Weights of a small GPT-style language model, trained from scratch on English Wikipedia.
Size: width 128, 3 heads of 64, MLP 320 SwiGLU, vocabulary 2635, 2.46M parameters.
Each number is 50 + 12 x the weight over its row's rms, rounded and kept within 0 to 99. Layers, rows and columns count from 0. The size before them is the row's rms in percent of the matrix's.

# layer 4 MLP up, 320x128, rms 0.0855, rows 51-105, columns 0-127
095:65 63 34 43 53 58 57 44 55 33 55 56 56 53 41 88 55 61 53 51 58 54 49 40 24 33 52 58 77 54 54 42 24 54 56 52 27 58 31 49 40 63 40 43 71 49 55 58 55 40 51 56 65 65 38 53 45 40 45 31 52 39 75 49 47 56 47 65 45 39 53 55 57 72 44 49 44 49 51 36 70 46 75 49 53 41 46 50 44 54 44 66 43 72 46 49 53 63 42 56 63 32 55 30 40 54 33 11 33 46 70 57 49 44 45 45 54 37 58 37 72 38 60 59 65 52 66 55
099:60 21 39 49 39 63 43 42 52 50 45 55 46 60 34 53 59 62 49 30 23 60 32 57 69 39 72 70 32 56 49 64 61 56 50 66 33 40 61 69 52 56 43 45 48 51 41 38 53 54 45 56 63 38 71 65 63 49 36 70 56 64 56 38 56 40 66 49 34 29 50 40 33 30 43 58 46 66 67 49 47 45 45 60 34 53 50 59 30 53 44 66 47 65 50 77 55 36 51 32 58 56 63 34 40 58 30 47 48 48 57 55 55 47 36 74 25 55 47 46 30 68 57 45 59 50 47 47
100:55 53 73 39 68 62 47 60 47 68 48 37 51 48 64 59 32 61 52 50 61 35 32 22 54 42 54 69 63 69 35 61 40 50 63 61 51 50 42 22 55 64 45 64 58 45 71 64 50 42 50 54 72 54 19 51 53 45 47 48 46 43 58 49 63 68 56 45 78 48 64 57 49 44 51 61 64 54 54 44 33 49 52 40 62 42 52 32 50 74 67 39 64 56 60 35 53 78 55 49 54 45 49 52 54 43 71 51 69 47 65 45 46 52 44 46 42 47 58 48 46 42 68 41 42 68 14 62
096:37 54 48 63 50 51 70 67 22 34 38 56 41 47 49 61 49 52 52 29 45 47 29 67 43 61 56 65 41 62 68 50 46 54 58 44 55 38 49 74 29 27 46 57 61 57 48 56 60 21 33 69 42 55 55 53 57 44 37 26 51 39 78 37 60 61 47 35 75 56 60 44 45 37 56 61 56 59 51 44 50 53 31 32 73 55 51 64 50 42 31 48 51 58 58 53 70 44 51 64 68 53 50 55 25 45 51 36 35 65 35 68 38 51 56 36 49 64 59 65 50 36 46 45 45 50 66 56
098:44 39 41 54 64 65 64 74 56 62 76 65 40 35 24 59 46 36 41 61 41 41 55 48 59 45 40 40 31 55 51 47 38 34 57 49 49 47 65 52 46 46 40 70 40 52 38 59 46 27 41 52 29 44 35 43 50 56 41 51 37 57 66 63 59 70 26 61 51 37 47 63 55 67 52 67 58 53 64 65 15 56 56 60 58 40 73 43 70 57 51 57 48 44 69 58 54 43 47 41 27 56 49 66 80 47 37 39 40 41 61 42 61 50 46 51 48 43 48 38 42 44 32 45 28 56 37 52
101:42 48 50 64 51 68 53 63 74 49 47 60 53 61 91 38 41 59 76 54 38 42 37 48 51 61 49 52 55 39 43 41 49 67 56 43 42 19 53 41 38 57 27 65 65 65 53 61 59 66 51 60 42 39 72 65 72 50 53 52 38 60 52 61 63 57 78 33 43 32 53 43 60 44 43 55 38 48 28 79 44 51 41 58 56 47 49 35 43 56 57 29 39 48 65 51 62 66 54 43 40 44 56 47 56 39 56 52 55 26 38 65 52 46 52 59 47 56 40 35 39 42 71 69 54 54 59 42
095:45 41 57 67 56 44 51 72 64 46 49 41 39 51 38 34 61 57 26 57 48 50 55 32 80 51 14 65 48 47 41 60 71 77 51 37 56 45 35 47 84 52 45 40 50 44 54 41 49 64 39 74 41 63 66 40 61 40 63 51 38 54 45 51 32 43 29 49 70 35 42 49 51 53 46 61 46 47 20 62 47 63 32 77 35 57 30 37 51 35 52 51 38 53 58 49 58 56 47 53 46 46 52 56 48 33 47 62 59 55 50 46 33 41 34 51 58 56 39 63 33 61 54 55 50 63 56 51
100:19 55 46 54 41 45 45 50 56 47 56 32 35 43 27 54 40 51 31 35 47 64 45 54 63 49 39 28 55 54 56 44 60 66 43 46 41 39 38 52 45 45 56 71 49 42 48 49 53 51 28 29 67 38 44 31 39 45 57 64 53 50 40 39 27 43 38 21 37 75 40 45 28 40 42 50 43 27 41 66 55 43 47 50 45 63 20 43 48 42 69 51 63 62 37 69 67 52 34 47 40 42 46 50 55 20 49 40 45 48 61 44 68 52 54 39 48 69 54 60 59 42 24 55 46 60 54 50
092:28 50 61 41 52 74 23 69 46 72 48 34 57 51 50 35 60 70 35 42 54 46 54 60 38 59 56 52 57 46 31 54 41 53 59 46 48 64 54 61 74 55 59 68 19 48 65 51 67 49 37 52 55 65 45 47 24 51 58 39 45 53 65 57 61 31 38 35 49 54 49 33 67 64 47 50 41 59 28 55 48 46 29 57 64 53 48 33 55 66 40 60 34 48 51 42 67 73 52 51 58 55 30 71 46 55 61 58 40 66 41 63 50 46 55 25 74 49 56 36 42 58 60 32 52 50 46 42
095:49 52 50 62 52 31 82 49 47 48 33 51 55 48 47 41 75 39 49 51 39 61 49 56 75 50 51 27 64 54 36 57 33 52 38 39 63 70 59 61 50 48 32 61 57 33 52 47 69 43 52 32 43 71 26 40 58 50 45 45 41 48 33 42 50 55 25 38 47 56 45 50 44 45 54 47 56 32 60 40 48 42 43 44 72 56 65 60 71 42 47 55 67 57 33 48 48 34 47 55 67 51 79 64 40 43 59 60 45 55 45 60 34 48 40 24 61 45 34 55 61 20 47 63 53 59 52 25
100:52 72 41 61 33 32 38 53 57 70 53 34 47 52 53 61 48 60 48 46 53 45 71 48 59 41 39 52 65 36 61 56 42 51 46 41 57 39 50 51 58 76 36 59 60 49 32 48 19 70 23 59 53 50 73 41 68 61 75 64 54 52 46 41 57 94 46 45 56 47 64 59 61 50 50 42 63 60 54 51 49 62 49 34 46 52 32 51 51 48 59 48 60 85 58 54 64 51 57 57 46 38 50 51 47 58 61 50 15 56 60 58 46 50 56 59 42 66 61 48 53 48 50 65 47 62 32 67
098:41 43 42 47 52 42 58 83 68 58 61 52 51 51 69 38 42 56 27 39 56 50 41 57 53 42 48 66 42 51 65 73 25 60 46 60 59 55 65 39 57 76 29 47 50 37 51 35 45 71 61 46 55 51 41 74 62 57 40 75 35 65 45 64 48 43 37 50 54 61 73 70 49 65 33 40 70 43 57 46 58 49 44 59 44 48 63 45 32 46 52 37 54 28 48 44 78 50 56 46 69 34 49 61 54 35 51 59 51 52 67 57 47 44 40 45 24 37 51 41 33 56 32 50 58 40 47 58
098:57 38 47 33 61 42 56 54 41 50 54 30 54 46 33 69 55 56 38 47 32 48 57 46 62 47 42 49 39 27 38 52 46 51 47 51 43 67 81 67 64 60 43 41 54 52 40 67 55 47 56 58 50 64 63 59 44 56 42 48 37 18 47 77 45 51 61 55 47 49 39 58 30 52 32 53 58 56 62 42 57 51 34 29 59 52 47 47 23 48 58 63 27 59 43 32 63 45 39 37 35 49 43 32 79 46 65 34 39 77 49 41 63 62 49 29 56 65 49 64 56 45 51 20 57 46 51 52
107:49 48 73 52 41 57 46 61 40 28 45 60 70 49 54 49 45 44 42 56 68 67 43 41 56 45 66 36 60 52 59 53 27 60 56 36 76 55 26 51 80 52 31 55 51 45 57 68 36 52 40 65 52 52 42 58 79 48 59 31 29 24 50 59 39 42 61 59 48 54 58 51 51 51 72 60 43 60 54 16 42 70 62 65 57 60 32 54 28 64 54 50 32 49 60 62 55 51 71 45 42 49 48 39 57 65 46 57 54 49 72 61 58 51 47 47 69 55 50 68 38 45 48 58 49 61 53 62
102:48 34 43 67 64 59 60 38 41 66 65 48 56 40 63 66 62 62 55 51 46 55 41 26 40 77 54 70 57 39 47 63 51 34 43 51 63 58 61 52 59 44 78 57 48 36 44 39 35 40 44 65 13 47 47 27 54 64 57 42 58 56 71 60 74 39 60 39 50 47 25 50 46 52 56 32 27 35 50 52 48 46 58 51 82 57 48 54 40 54 55 34 35 42 46 68 49 49 56 50 56 29 23 44 37 59 56 55 53 52 53 58 49 39 58 61 45 55 42 28 45 51 67 46 46 66 56 49
102:52 57 37 61 48 61 36 56 50 37 56 50 74 63 43 71 53 40 30 65 55 68 73 53 53 49 55 52 68 44 15 56 46 35 57 52 39 57 34 40 56 53 65 53 51 43 32 40 51 82 29 48 27 70 55 32 65 35 54 29 48 47 56 52 47 45 41 55 45 42 39 61 57 51 52 45 48 29 56 50 41 55 50 45 43 34 66 47 44 38 59 30 48 59 72 40 48 50 28 40 43 50 67 45 68 22 37 75 51 50 59 56 51 45 31 59 46 41 54 30 62 36 44 44 50 69 48 48
100:69 31 55 26 42 77 33 59 44 51 41 48 41 54 34 48 57 61 40 45 43 65 64 49 58 50 48 46 33 57 33 42 42 54 52 65 37 52 45 46 71 43 54 42 43 58 46 37 48 65 57 53 66 51 25 67 45 63 33 37 37 41 39 09 58 43 62 67 76 46 61 45 40 47 46 43 35 60 53 52 27 45 53 44 63 49 66 36 34 46 51 54 45 49 62 52 46 38 47 38 56 60 38 57 30 66 54 58 65 18 55 30 65 51 37 45 52 51 39 62 50 57 25 46 40 35 41 52
093:52 48 63 55 48 37 33 37 57 18 48 56 28 64 47 35 66 58 59 50 38 52 48 56 42 80 61 39 48 59 64 45 58 51 74 50 46 46 45 25 31 33 51 67 56 81 65 75 59 60 50 45 47 52 66 56 55 53 59 50 51 54 75 53 50 33 34 36 57 51 48 31 55 38 79 44 57 52 51 40 47 41 47 53 50 53 48 38 56 58 65 39 24 33 46 53 63 39 62 44 55 59 43 52 45 65 41 67 32 50 47 40 45 48 61 38 40 70 41 53 61 43 71 55 30 54 52 30
091:41 50 41 57 52 49 38 43 46 45 34 64 58 29 50 42 42 36 50 48 69 51 42 36 58 46 66 41 47 60 60 10 58 36 56 37 78 58 36 62 26 39 51 24 37 40 48 63 49 57 65 53 48 58 83 62 47 52 42 49 37 60 47 56 72 45 64 41 53 47 52 39 37 45 46 52 24 50 54 59 50 39 43 48 41 51 54 65 80 48 44 44 48 67 42 47 48 63 57 54 57 66 42 45 55 37 45 54 34 33 45 68 27 35 56 46 53 70 65 48 62 46 67 67 50 63 65 29
102:49 43 52 58 59 43 69 67 47 41 45 63 38 39 48 42 37 35 46 62 59 42 37 29 47 51 57 52 66 45 73 60 57 56 66 32 58 35 50 40 54 31 60 47 43 48 53 45 75 46 64 62 49 63 58 41 53 34 38 54 51 57 65 72 62 42 48 59 30 50 57 68 46 57 43 34 19 60 45 52 46 44 47 56 33 47 49 27 42 55 35 69 48 47 58 47 59 36 72 65 39 65 40 54 75 46 58 51 56 54 50 49 45 55 31 59 26 51 28 16 67 53 29 35 46 67 39 47
096:21 35 48 39 74 44 49 38 53 61 64 65 31 65 51 53 47 56 48 44 49 44 62 53 34 23 53 35 28 56 51 60 59 50 70 35 41 55 60 48 43 35 74 84 53 53 43 33 54 52 70 46 41 41 33 54 38 49 53 70 59 71 52 48 63 53 42 48 53 64 71 40 52 31 58 56 50 50 49 37 45 52 39 57 51 49 41 57 56 50 38 32 78 45 45 69 62 54 73 42 54 60 52 41 46 71 58 40 25 53 32 44 67 49 42 52 45 62 51 48 37 47 32 39 60 49 41 67
103:55 40 59 40 52 47 56 72 69 54 42 65 35 52 36 56 56 76 62 51 45 36 61 51 48 61 48 57 45 52 39 53 43 37 59 49 27 20 51 59 25 45 56 41 48 45 58 46 51 57 66 60 49 57 71 53 36 50 18 66 76 39 22 67 46 48 33 53 56 44 30 53 53 48 32 76 50 47 44 26 41 60 65 41 40 43 42 67 51 60 51 26 35 62 56 38 56 63 52 50 49 50 64 72 57 47 47 62 54 70 41 29 68 48 67 63 38 45 54 45 47 48 48 46 63 40 49 45
102:46 76 46 53 51 38 59 56 50 48 43 74 54 41 57 38 40 55 60 48 44 63 48 60 44 47 64 35 44 62 41 46 37 63 53 33 69 62 38 34 40 24 51 39 41 49 58 35 56 46 61 49 48 73 51 69 52 56 44 40 74 69 39 43 43 75 44 52 80 34 55 54 33 68 41 38 77 43 45 40 48 16 41 34 53 56 52 56 69 40 44 51 43 49 55 55 45 75 48 38 68 44 39 49 64 29 65 48 40 63 29 51 44 49 48 52 55 75 52 46 43 52 49 51 70 32 48 54
096:44 21 66 47 41 40 60 61 52 58 46 57 45 21 39 60 52 44 49 46 38 50 59 57 50 48 61 71 24 66 49 60 68 68 67 29 39 50 58 47 41 51 36 31 42 37 57 70 66 60 36 55 49 50 45 42 53 45 58 58 47 59 31 61 40 30 50 41 39 46 39 70 67 46 42 57 71 53 66 38 43 51 59 42 23 61 36 52 45 45 59 51 47 26 81 67 50 45 61 80 51 36 46 61 58 51 58 50 54 46 57 26 43 54 48 52 27 63 55 44 58 51 48 57 64 31 52 59
099:56 66 53 26 69 35 50 34 43 57 52 73 42 43 55 50 50 68 39 62 52 35 55 58 40 60 41 56 37 44 50 50 58 52 33 52 51 54 53 45 41 56 60 86 52 14 59 18 47 58 52 39 60 43 45 40 49 49 45 44 61 55 34 57 23 62 55 61 40 45 78 47 30 72 49 44 44 50 57 47 54 54 48 34 49 57 44 36 33 53 33 40 49 54 67 40 55 58 19 58 56 46 49 52 64 60 40 40 65 49 47 47 44 39 44 71 49 41 33 59 37 47 45 46 49 71 32 75
103:71 66 61 55 41 63 36 42 56 35 15 48 68 54 48 64 46 33 54 48 36 48 47 78 54 55 30 50 40 52 73 56 68 58 44 53 38 33 44 42 45 45 22 31 63 48 38 51 39 59 44 49 42 56 61 54 55 50 49 40 46 26 47 22 53 42 53 53 53 56 48 42 48 24 60 43 54 40 41 57 59 43 53 56 59 43 59 32 51 49 41 56 49 51 42 67 70 22 59 66 67 41 59 57 20 32 46 54 56 39 49 39 35 43 31 65 56 52 42 40 58 63 57 53 41 52 71 64
098:65 67 56 53 50 42 42 51 59 41 53 50 65 62 55 61 40 37 62 33 48 57 47 66 68 45 45 20 53 52 44 42 43 36 72 47 60 54 42 66 44 44 74 66 65 49 36 66 62 68 51 38 26 62 81 59 45 50 58 47 52 35 66 70 77 53 45 44 54 47 33 44 76 56 49 44 80 56 47 53 61 63 48 43 43 44 43 56 64 65 57 46 42 56 55 55 35 37 50 48 61 30 65 49 47 40 42 56 44 48 84 54 69 37 25 57 56 52 48 50 46 57 49 41 32 44 56 61
101:49 52 29 42 19 34 62 49 54 57 54 58 60 46 52 56 60 70 57 41 43 50 59 65 29 50 34 38 58 62 49 47 59 44 43 37 77 49 31 66 34 45 75 51 46 60 47 36 29 49 29 52 78 42 66 52 43 56 27 37 55 49 45 58 44 63 53 37 48 65 65 37 41 39 38 52 53 35 51 71 70 33 57 50 42 48 31 58 61 60 67 59 62 55 40 42 57 54 54 53 52 44 54 55 56 72 55 66 66 67 68 67 41 36 25 40 63 60 71 66 46 43 54 50 46 53 47 48
099:55 44 42 45 57 47 48 65 35 47 40 57 53 50 32 65 48 58 55 70 44 52 30 43 33 37 61 49 55 62 62 40 44 47 37 45 42 45 66 58 67 65 50 53 68 46 62 44 39 53 55 67 31 51 50 38 50 32 58 55 72 49 39 60 33 37 60 79 53 27 49 58 76 44 50 60 43 66 79 51 83 44 71 59 64 43 35 49 55 41 30 42 28 51 43 40 47 57 32 68 57 37 58 50 32 41 58 52 42 37 36 58 58 40 50 69 29 52 53 44 20 37 54 53 50 52 54 51
102:73 57 58 64 44 53 53 50 58 48 42 59 69 55 56 38 47 63 47 28 68 30 28 50 63 47 42 64 59 81 60 52 31 70 55 75 51 53 45 48 37 42 51 50 57 43 65 51 48 49 40 44 54 54 24 58 27 58 51 53 45 61 47 51 74 52 51 46 38 56 62 41 64 67 42 45 41 66 57 45 56 43 31 42 69 50 40 60 72 54 42 46 55 55 52 45 49 48 38 45 54 50 41 52 38 59 52 58 33 23 23 36 61 35 27 48 65 41 58 21 69 72 42 59 50 52 42 34
102:36 44 57 51 61 47 35 34 30 36 38 64 55 70 49 48 43 66 68 50 32 61 81 68 62 53 77 73 49 45 31 66 37 62 55 67 44 76 48 38 52 55 33 55 70 31 61 53 26 60 38 55 48 41 47 46 61 58 56 42 58 52 34 36 58 64 35 46 41 51 40 63 50 42 40 58 54 28 54 50 46 32 45 38 46 47 39 44 59 54 82 49 51 53 43 29 57 48 52 59 50 54 38 46 50 68 44 63 52 54 48 61 50 52 32 42 37 54 63 50 26 35 45 71 53 33 54 46
102:28 36 69 62 52 36 33 51 39 67 34 67 53 74 36 33 41 51 50 57 42 32 62 57 62 73 46 61 64 50 54 56 52 46 51 35 59 40 52 45 54 72 52 26 25 46 43 79 47 45 44 53 44 43 55 63 51 60 42 56 43 66 60 61 43 62 43 50 55 48 72 53 46 31 37 43 50 77 43 73 45 52 47 47 41 61 61 49 55 53 57 71 52 40 38 47 49 45 52 63 38 31 53 42 68 43 77 45 60 42 34 74 45 41 46 51 65 45 35 41 49 48 59 61 58 42 83 48
103:39 30 48 38 55 53 65 33 47 59 54 65 46 41 52 37 55 46 27 51 47 57 34 44 58 43 43 29 59 49 35 67 28 40 59 30 79 54 66 43 60 53 42 39 33 48 36 30 48 50 57 29 59 46 31 59 54 41 54 52 49 32 40 74 55 62 37 71 44 45 50 55 54 44 60 60 45 37 53 59 46 36 20 51 46 63 59 25 40 30 34 45 40 42 44 65 52 42 60 58 30 57 15 63 71 62 38 42 52 43 55 58 42 68 53 55 45 53 61 39 51 61 55 57 58 69 59 57
103:33 47 31 62 23 54 49 53 40 40 52 46 33 64 41 57 48 42 61 60 50 32 28 61 35 43 52 29 46 66 48 49 54 58 46 52 72 55 69 66 66 61 49 37 73 52 53 73 50 36 70 69 45 59 56 74 34 63 43 63 41 47 51 57 46 26 47 68 55 13 40 59 48 52 27 61 72 39 54 49 47 54 42 68 67 31 39 65 53 40 51 44 57 50 45 37 56 54 56 55 48 28 53 50 36 51 49 28 45 34 40 61 53 37 42 57 42 66 53 49 66 61 52 62 56 53 51 43
100:63 41 70 43 65 39 25 59 66 50 57 59 69 65 56 67 53 53 59 66 50 39 52 41 45 44 55 54 50 47 36 41 37 54 44 44 54 29 55 42 57 56 45 40 45 58 68 40 55 39 59 48 52 43 42 30 46 47 56 36 55 61 54 46 71 46 55 44 50 48 78 51 58 62 60 76 52 42 40 54 19 27 41 36 72 71 58 50 61 60 41 50 48 55 58 54 50 60 22 29 64 68 46 74 46 58 55 40 51 40 42 49 58 23 44 51 67 48 85 56 38 47 32 44 35 47 64 52
094:47 34 42 59 32 50 54 49 72 50 56 54 53 66 36 50 39 40 66 58 49 36 74 52 77 60 59 69 37 44 41 22 45 28 62 75 34 46 64 66 71 31 46 47 43 61 65 43 67 55 67 34 45 37 62 35 58 61 41 36 39 42 56 69 31 38 45 65 34 54 45 68 43 60 64 60 47 36 51 60 46 33 76 52 35 76 46 60 35 42 38 38 46 52 47 48 51 39 43 61 50 56 47 62 48 61 61 57 37 61 58 70 58 60 54 37 54 51 59 58 44 60 42 53 36 46 52 46
099:55 68 57 68 64 59 54 37 38 34 49 63 34 34 44 49 47 70 66 57 39 51 63 46 37 54 39 59 61 15 63 73 44 62 27 44 59 57 40 55 66 55 29 72 59 48 49 43 53 70 46 50 40 53 39 54 34 39 71 70 34 37 32 36 57 63 48 53 51 73 64 42 49 40 29 67 41 42 39 47 65 56 64 51 55 41 40 61 62 45 55 41 58 48 52 59 76 53 34 59 59 48 55 57 43 51 52 48 74 36 44 74 41 46 53 59 44 34 58 57 50 37 61 47 33 39 37 47
103:58 50 63 70 36 67 50 74 57 50 33 51 53 25 48 67 45 57 38 56 52 47 67 57 70 63 37 44 57 57 44 60 66 46 58 33 53 68 42 34 69 35 24 56 55 45 55 63 60 35 62 45 24 54 47 46 66 36 38 47 42 37 45 61 52 23 34 55 42 61 50 53 76 34 50 43 49 46 36 44 63 46 53 44 54 45 67 35 56 57 52 57 35 61 51 41 69 30 31 76 45 48 42 37 50 50 50 58 62 30 38 49 54 52 66 56 41 59 14 57 52 61 45 55 57 55 35 51
098:41 60 47 25 67 31 64 36 41 67 55 66 62 38 53 50 51 44 52 77 52 67 49 47 57 59 50 46 38 82 42 35 36 65 49 72 73 30 57 17 52 51 66 40 77 76 43 63 51 50 56 44 44 49 37 37 56 57 43 30 56 48 54 32 49 72 51 50 47 68 34 44 35 53 59 33 48 54 67 54 46 27 56 54 35 58 58 45 45 48 45 62 51 62 59 39 36 58 46 62 68 65 49 75 36 42 53 50 44 59 56 53 42 49 51 60 44 57 55 59 56 44 49 34 40 37 51 40
106:57 65 44 42 47 73 61 81 57 68 59 46 60 49 38 62 48 46 35 46 57 46 50 53 62 50 36 75 52 72 66 74 51 59 47 61 49 54 24 49 52 60 51 59 62 46 58 56 31 70 31 53 74 52 59 62 50 55 47 53 43 43 37 65 48 46 30 62 58 48 52 36 22 57 38 42 34 48 70 54 64 36 73 48 35 44 45 41 47 36 48 52 54 53 44 59 48 28 47 47 53 45 64 39 34 37 33 32 57 64 37 50 47 47 40 45 49 53 67 28 41 70 49 49 24 55 30 48
113:56 53 59 32 39 31 50 51 36 40 55 46 40 51 51 53 71 40 35 47 39 61 53 56 60 53 24 51 40 47 58 48 54 26 53 39 62 56 65 39 50 59 56 57 29 37 51 68 32 63 63 48 55 39 59 31 63 54 51 47 55 31 51 55 15 45 55 53 46 42 60 58 45 40 20 44 64 64 48 45 51 53 58 43 35 63 44 33 65 51 35 56 51 80 70 58 39 30 52 36 40 74 47 49 43 58 62 36 67 33 62 36 26 40 41 55 47 63 39 66 41 46 52 64 40 73 45 60
103:47 28 58 37 48 41 60 46 41 32 42 40 50 58 46 48 43 38 55 44 50 53 68 53 54 47 48 48 53 27 63 53 41 34 51 22 61 50 40 49 48 11 69 33 46 37 33 62 46 28 46 75 54 63 61 71 52 51 50 41 53 57 48 45 33 51 59 67 78 42 57 35 73 25 45 63 40 45 46 71 59 36 50 47 47 62 61 51 50 42 45 34 35 42 65 61 35 36 52 63 28 58 51 66 50 58 51 60 46 50 44 54 36 55 57 59 29 57 54 37 64 46 28 59 67 54 68 46
108:46 50 46 53 54 54 31 38 49 42 54 51 44 63 44 65 38 34 70 65 30 36 58 49 43 48 28 49 31 49 62 41 37 57 47 50 34 63 26 49 42 42 36 44 34 49 68 52 67 40 51 59 55 58 59 47 53 38 45 38 36 36 77 33 46 65 63 52 56 58 53 41 51 66 59 54 45 19 67 29 51 34 69 39 54 30 52 95 55 53 50 54 41 41 43 63 54 46 47 43 51 29 80 49 58 53 53 45 49 35 65 62 41 39 33 45 64 54 46 57 59 49 45 62 57 33 42 57
103:58 36 73 42 56 56 66 60 68 67 55 47 44 58 45 45 39 48 49 31 26 50 47 63 24 42 28 55 39 54 17 53 60 51 56 38 42 56 31 73 72 65 61 51 44 57 51 58 58 57 44 46 43 38 32 47 51 46 46 47 55 41 45 35 58 44 60 42 37 72 40 64 56 47 46 46 35 46 47 66 38 47 43 59 18 33 55 52 51 50 44 48 44 47 42 43 65 47 36 51 42 11 52 51 47 35 51 54 22 76 58 49 52 48 51 46 57 55 74 71 35 44 52 54 52 65 66 57
098:39 47 28 56 52 37 41 33 49 42 47 68 40 56 47 68 66 55 46 74 32 57 53 45 66 64 60 56 37 41 43 37 54 48 67 58 27 34 72 42 42 33 79 70 47 28 54 34 50 51 57 60 59 53 59 35 33 55 64 42 46 67 50 39 40 38 55 60 30 44 45 67 47 41 34 47 51 85 50 44 51 27 45 45 34 59 58 43 38 60 61 57 59 55 51 62 78 69 50 58 38 53 36 54 43 51 58 50 67 46 48 62 44 51 46 62 63 67 36 43 60 54 33 54 46 61 39 37
095:55 61 37 37 48 55 43 76 47 28 40 37 42 55 25 38 54 40 48 52 52 62 58 53 39 51 57 62 52 34 53 50 29 56 38 50 75 49 34 84 60 36 68 52 65 23 51 37 55 45 65 61 67 54 63 49 61 61 64 42 70 51 60 56 33 39 42 60 60 54 53 44 62 41 35 69 35 54 36 34 49 53 27 47 57 53 38 44 43 47 54 46 45 44 31 63 37 49 47 44 35 47 35 65 51 53 30 44 49 52 63 43 60 50 36 42 40 51 49 56 49 53 49 96 56 67 42 59
096:50 49 53 52 50 40 53 61 44 51 34 52 46 63 58 56 57 57 69 56 41 44 53 50 51 55 40 38 27 45 54 60 53 59 30 68 36 20 31 59 68 66 46 72 41 49 55 76 51 62 60 62 58 60 46 50 60 52 33 49 39 38 44 56 26 44 48 49 67 31 46 74 37 63 54 58 72 50 56 58 55 66 59 35 43 36 52 44 57 49 47 52 49 38 64 58 87 52 71 61 49 47 81 40 58 63 50 44 29 34 76 35 67 60 45 38 58 45 52 65 51 61 66 62 44 54 45 44
102:45 54 63 36 71 34 54 35 71 53 53 40 47 46 50 36 19 51 45 46 30 37 56 35 55 42 49 59 30 32 42 51 65 54 32 50 67 61 18 54 50 49 47 76 58 43 36 44 69 59 55 50 46 25 42 38 39 33 40 43 51 61 37 31 49 41 57 48 53 51 43 45 50 39 60 68 40 44 49 61 55 38 65 36 48 54 40 42 32 59 25 67 46 65 43 66 31 70 53 50 29 35 51 55 41 56 72 60 64 51 53 63 41 38 57 51 57 64 47 62 53 45 50 75 56 57 33 60
090:57 65 55 46 55 54 54 45 51 45 37 64 26 40 45 48 59 54 64 52 50 41 47 47 46 45 52 33 44 48 72 38 38 19 41 50 61 49 58 66 46 50 60 26 25 39 53 59 21 26 55 36 54 38 55 37 58 75 33 55 42 44 61 33 65 44 58 64 69 37 48 55 39 59 45 52 32 58 37 65 63 74 33 61 60 53 64 36 52 47 62 68 48 31 62 45 45 70 62 60 53 86 40 55 55 62 47 49 43 36 58 66 42 53 50 45 61 66 47 41 70 54 48 50 58 55 70 49
099:73 46 42 37 30 50 60 55 52 36 18 46 56 59 56 56 46 39 44 33 45 42 29 50 48 35 68 29 56 44 36 52 39 44 67 47 42 58 76 62 41 42 47 69 39 41 54 83 48 55 53 44 35 43 49 69 51 47 50 63 53 42 66 61 42 59 63 70 41 47 48 26 51 45 46 52 42 63 59 49 37 62 55 52 45 52 42 68 48 54 47 71 43 47 55 50 30 32 40 34 76 46 67 73 52 37 43 51 24 43 47 47 51 64 26 70 66 62 57 43 36 47 42 63 48 45 61 55
102:46 48 43 37 54 37 65 59 63 24 43 75 35 44 42 26 38 47 45 42 38 46 55 45 62 65 54 48 49 75 51 37 51 69 43 70 71 39 65 60 39 43 56 67 62 52 51 42 61 58 49 56 62 50 22 33 50 69 49 46 37 50 58 45 75 56 45 55 76 74 63 54 39 57 55 42 54 57 47 45 80 64 64 57 50 50 54 45 57 48 28 48 51 70 25 43 56 60 47 41 28 49 51 44 33 61 32 58 37 64 51 63 73 50 46 58 60 38 56 55 71 42 49 42 55 40 52 43
101:44 56 13 48 37 76 52 57 57 35 49 49 41 30 49 31 42 56 63 62 40 43 37 42 51 50 38 49 45 41 54 47 45 48 51 46 42 50 58 56 74 39 56 45 56 47 54 36 61 47 30 25 39 31 37 65 58 50 56 57 60 50 31 53 49 36 68 56 66 52 61 50 64 47 41 58 66 56 46 46 66 64 58 68 48 44 58 50 39 49 24 23 49 43 60 62 69 32 46 56 77 70 51 50 51 75 56 27 51 42 42 36 56 42 44 47 55 28 52 29 50 68 44 50 35 72 55 45
101:39 43 40 60 36 65 57 37 48 50 48 59 41 48 59 43 50 69 42 50 50 53 66 43 41 71 50 42 60 30 43 61 68 69 60 43 42 37 46 69 20 35 39 61 56 35 55 37 41 51 74 60 49 35 34 54 56 49 49 61 51 56 41 55 47 60 47 54 63 55 39 31 51 50 14 50 60 52 57 91 61 50 27 69 45 43 77 48 51 50 56 53 58 29 57 46 36 47 38 46 31 55 58 36 70 35 58 53 58 38 61 42 62 59 78 44 58 45 53 64 53 47 40 62 40 40 51 40
100:70 35 28 61 35 44 50 49 46 45 51 53 69 23 45 53 44 51 34 55 46 55 53 34 57 27 59 42 52 67 33 38 38 42 35 43 66 43 61 52 60 58 48 48 46 63 41 36 45 52 52 57 43 59 46 46 32 32 35 72 26 44 45 35 41 18 59 49 37 37 54 58 58 61 43 66 51 51 61 71 34 51 68 37 48 57 36 57 34 58 45 61 36 32 58 37 35 43 56 33 40 40 59 64 56 44 52 75 32 26 48 55 38 49 60 38 40 43 68 45 35 31 43 61 53 60 36 58
097:45 49 53 52 58 57 53 57 54 48 59 48 29 58 13 23 53 34 32 47 44 52 53 64 57 56 41 30 50 63 75 31 52 60 69 42 62 62 61 33 64 73 42 48 53 56 61 75 63 68 49 44 39 60 54 25 42 44 46 44 36 39 60 67 61 49 63 48 51 30 54 27 50 60 52 40 54 54 52 67 46 42 66 49 53 57 49 44 38 39 53 56 58 36 46 41 46 44 45 51 53 50 60 53 51 10 58 56 42 49 44 64 56 50 64 55 76 57 32 58 59 30 52 25 39 67 53 45